{
  "num_hidden_layers": 10,
  "hidden_size": 512,
  "norm": "layernorm",
  "norm_eps": 1e-07,
  "qk_norm": false,
  "bias": "none",
  "extras": ["local attention windows", "shifted keys", "learned residual scales", "capped logits"],
  "init_std_o": 0.0,
  "init_std_up": 0.0151,
  "init_std_down": 0.0,
  "beta2": 0.98,
  "warmup_steps": 219,
  "schedule": "wsd",
  "dataset": "wikipedia_en"
}
Each number is 128 + 24 x the weight over its row's rms, rounded and kept within 0 to 255. Layers, rows and columns count from 0. Numbers have three digits each. The size before them is the row's rms in percent of the matrix's.

# v: layer 5 attention value, 512x512, rms 0.02, rows 150-169, columns 384-447
# o: layer 5 attention output (transposed), 512x512, rms 0.0207, rows 150-169, columns 384-447
v150 092:183101141122153131159112132148143129105110131181115152153144141113121147113146121105167107083147128169079094085121103144166137164100132135116120150111194112092108151121119116087155133116082174
o150 093:105119141115137130113142134105091152162139091141128140175117144157107138114165181148113120119151129116129155160108105105126131111162134154169139121104109176101166118113122103120117096117135135
v151 094:089149111144094115083137141152148141151192126152162122118136146146140119155134141122108149158119133111172144120167155096119127114130133114110130092160044148142130154114131159168124129156125103
o151 096:144129141114133115129106121092155121091150123102124137109120115109174102105080115136138113115108111149093108154126133176118121173114145111083135135117166123166076138140186131095119150124157142
v152 089:113131127150101129123117131151122141119136115161145172135110130148143149108137144106123185122088126122134156118200164143110074130127146156100117105156107156136104142100122115137139120175077127
o152 088:112111113119129128146091118115151112082112121163155140125135104137151096083117129091159087102159120174120137154080106136140103135157179124100104161093142123129140115178145116114118113110153109
v153 104:125135151098122107094116101172116132129109121127151123077161164139095121100083152149161120163083124140116137133139140080131141151125116103138116093166110112152121128138135123130133126110166103
o153 103:106128118086136146116122122142176142130139127160136156176133152055134195111154109096128155144133111119129117080109077130090115162128119125121136140077139098106116134108156129128119135175125161
v154 102:141176113130151100154139126134156127159180140092159124143106124123164114137165114090157150109155088108139128095114141129130115101105105122092131120115083145129125126111124120113139116153094149
o154 100:124167126116126128155114110112083140104105144105134132153123141135131100117095151148099086123087150169118111130188134139145154147148133109109172090117115132145152168135146138119139133081118093
v155 090:109134098169131131135091132157131129161115113130128127160124097122145130129149112175116118120131067123089139125097101109153173067134126131124114125094107150150158148122103161137101136137135156
o155 089:125088113145112114112148116105126127125112167137092118098121146131163059103081112133136133145109127133112083147173148180147124141135163073108138121136141097161118097123100140096134110134130126
v156 092:154093152103138153129142109132100126078061112127104107119121104126125159102106122126135108145107141152124130138109110122113118132102112103137125141139203097105143126143125121135133135099152098
o156 095:093132129136100136123123151140147121171148127158108138141140135138087156156194121113108140098153135090149161084118109104133119138127137161160096136104113135098144123145103094166121119148109147
v157 073:118126116140120117097059134131166163144147102118146186139143120128142159103118127083216166100132085157109140115168111145124106081101112127129115133151144102151118098150150139115119116149123119
o157 081:166069135113180156140114113135131149113092158131101134177134137146112094114132158146096110080136131120113170125142132116131130168158139123128143112095115131142138111123103109172122148164114091
v158 095:134114116134120084129063129117141135111134163164141158131164098100136148108128124107163130095154120156131097120179153163131115174127158131148127121159137102109135131146145125108118130139108150
o158 096:138124141109158152125149101124104176125113109082149129140095134139111117108162127151117110093143111147144145176124109106116177058172088163127116130124119168097135127096122095131128088130141107
v159 084:135122131132118111098070135152157146160129117100127157122141115134131125094111150083187171145117134174091159132178143117126110095103109117164132147189149106150101112166178112106154138151104105
o159 098:195082146124174158138107109148155147142104162110120101158126130126100107115140159138099116061134105118118175135129116136111108177142135142142125105121116141153103096125128090170113151163112080
v160 090:104139117132139135117161155131134120111116122131147141104109150147138132173114131087135165141090174128166187109159098111093075114124113131080121137140112139136116128112124136142172127160112078
o160 092:141138135132141140142082154131162097130155150134125125145159127123138106165117155106122125107149135146105143089097142144139122179064167114130119156106140122142130137190141103174110148132139128
v161 095:098095125117096094151092131119136128118145118155140125139147150114087144131091130117141149119128105121103150152121120160186143109115123128136102126114114089132133137151126132153145132099117133
o161 094:111077135140169100120135112098110156144132112145095151127108139120173151140126119165116138143120139119125105145106117115111137097128112106114168140112154148153104124061168168084111142153138133
v162 084:113134127131145142152190107104102111085153125145128077130114137104127131164140102170084101096140112085173084144071131144124142148139128136091122107082103149101145137101089130147106115096155153
o162 098:057179114134080086129147141113089113125149091139144158101128118124142148135129087118160134192116155141139085124136134110147143067114126119111136142126134115104152160130137167081150104092143172
v163 094:176152120146124091141118072122119121071140143152141118135152099104113124090145118139156115120167113152091100130110167143144109183140162150143128133138143114085127118124123088123126136115097165
o163 097:070148141105093112127137132120104160146120081109159150125099133130116148092179100132114128123149138140151125147113087080114138042181092177138112123117114154091154151102145120084144077113145145
v164 076:157151120116161135135124086125122121064128140151116126145124078098135144123177120089152125095136129154110140124119144134110098168125132121112131132133145117086134117125108123140170149114100136
o164 082:089167142106089124125134130120074133134160085108126155133103138145101124115168098156106112112134136157144127114134114117135162072137139147137118116098108157091149144128116083113120090122143158
v165 082:149162115139144078168141118129113121125136144113114131150141121100111132069162133183136079113156115122118068149081148129120144153139130134139143100120111150108125104144154143121089118096154126
o165 086:193172133149097158120173122162109141108088098135160112118095125137092161094150107129120134153104111140168136117176127089123142086169093134121151092139128113086177160088133114140162115097114127
v166 092:146144138113121110147118099104118126126158119115115093123149126129110147120121118130147125121169093125133107160066152131157174139124110125144138108104125103121150111146130102109115128077132178
o166 093:107154116129128098129153122132097149147120103129125145132099142115110157099137104156130133154103137133149100119153112112112145053143077132127166117125111116129110120055138172090143125118112153
v167 087:090154114138103137120098161165132121140123162071137111114143134126112099127103148163136088122108133133107132126196160067157119182125144134118097143138126111131176157133131126112129115150136155
o167 089:139133154136138146100119102101193154155162131137118137121121120147170153090142128135078131110123117127098135167109084143116163140163103145140121127123137135139116113124150139087114117161130124
v168 085:136120132128119131092054141151146150161099120112133168123135114149138124114106153075175161153110147175094178119185116122111095087123120111156126149167150115166121116160161121115148131156107091
o168 097:187078132119172161141107119139159138132117172117105108150130129133117104138125166132092121063141105109112169120118127153115118201130149133142124109128121137158108099134107092183104160171120077
v169 089:122131121098130117115117138164125146174121198099131130136108079122170124142181132128116132151149132114138114110176190112114130093108147092114153091154100150138126137111116139106122141158138118
o169 092:148168110119118164091113106111139106090112151125136097145140158140121086093088132124127090094113078159142098132177100173151172159118159099093117131118145114135131119146123075136124120086132134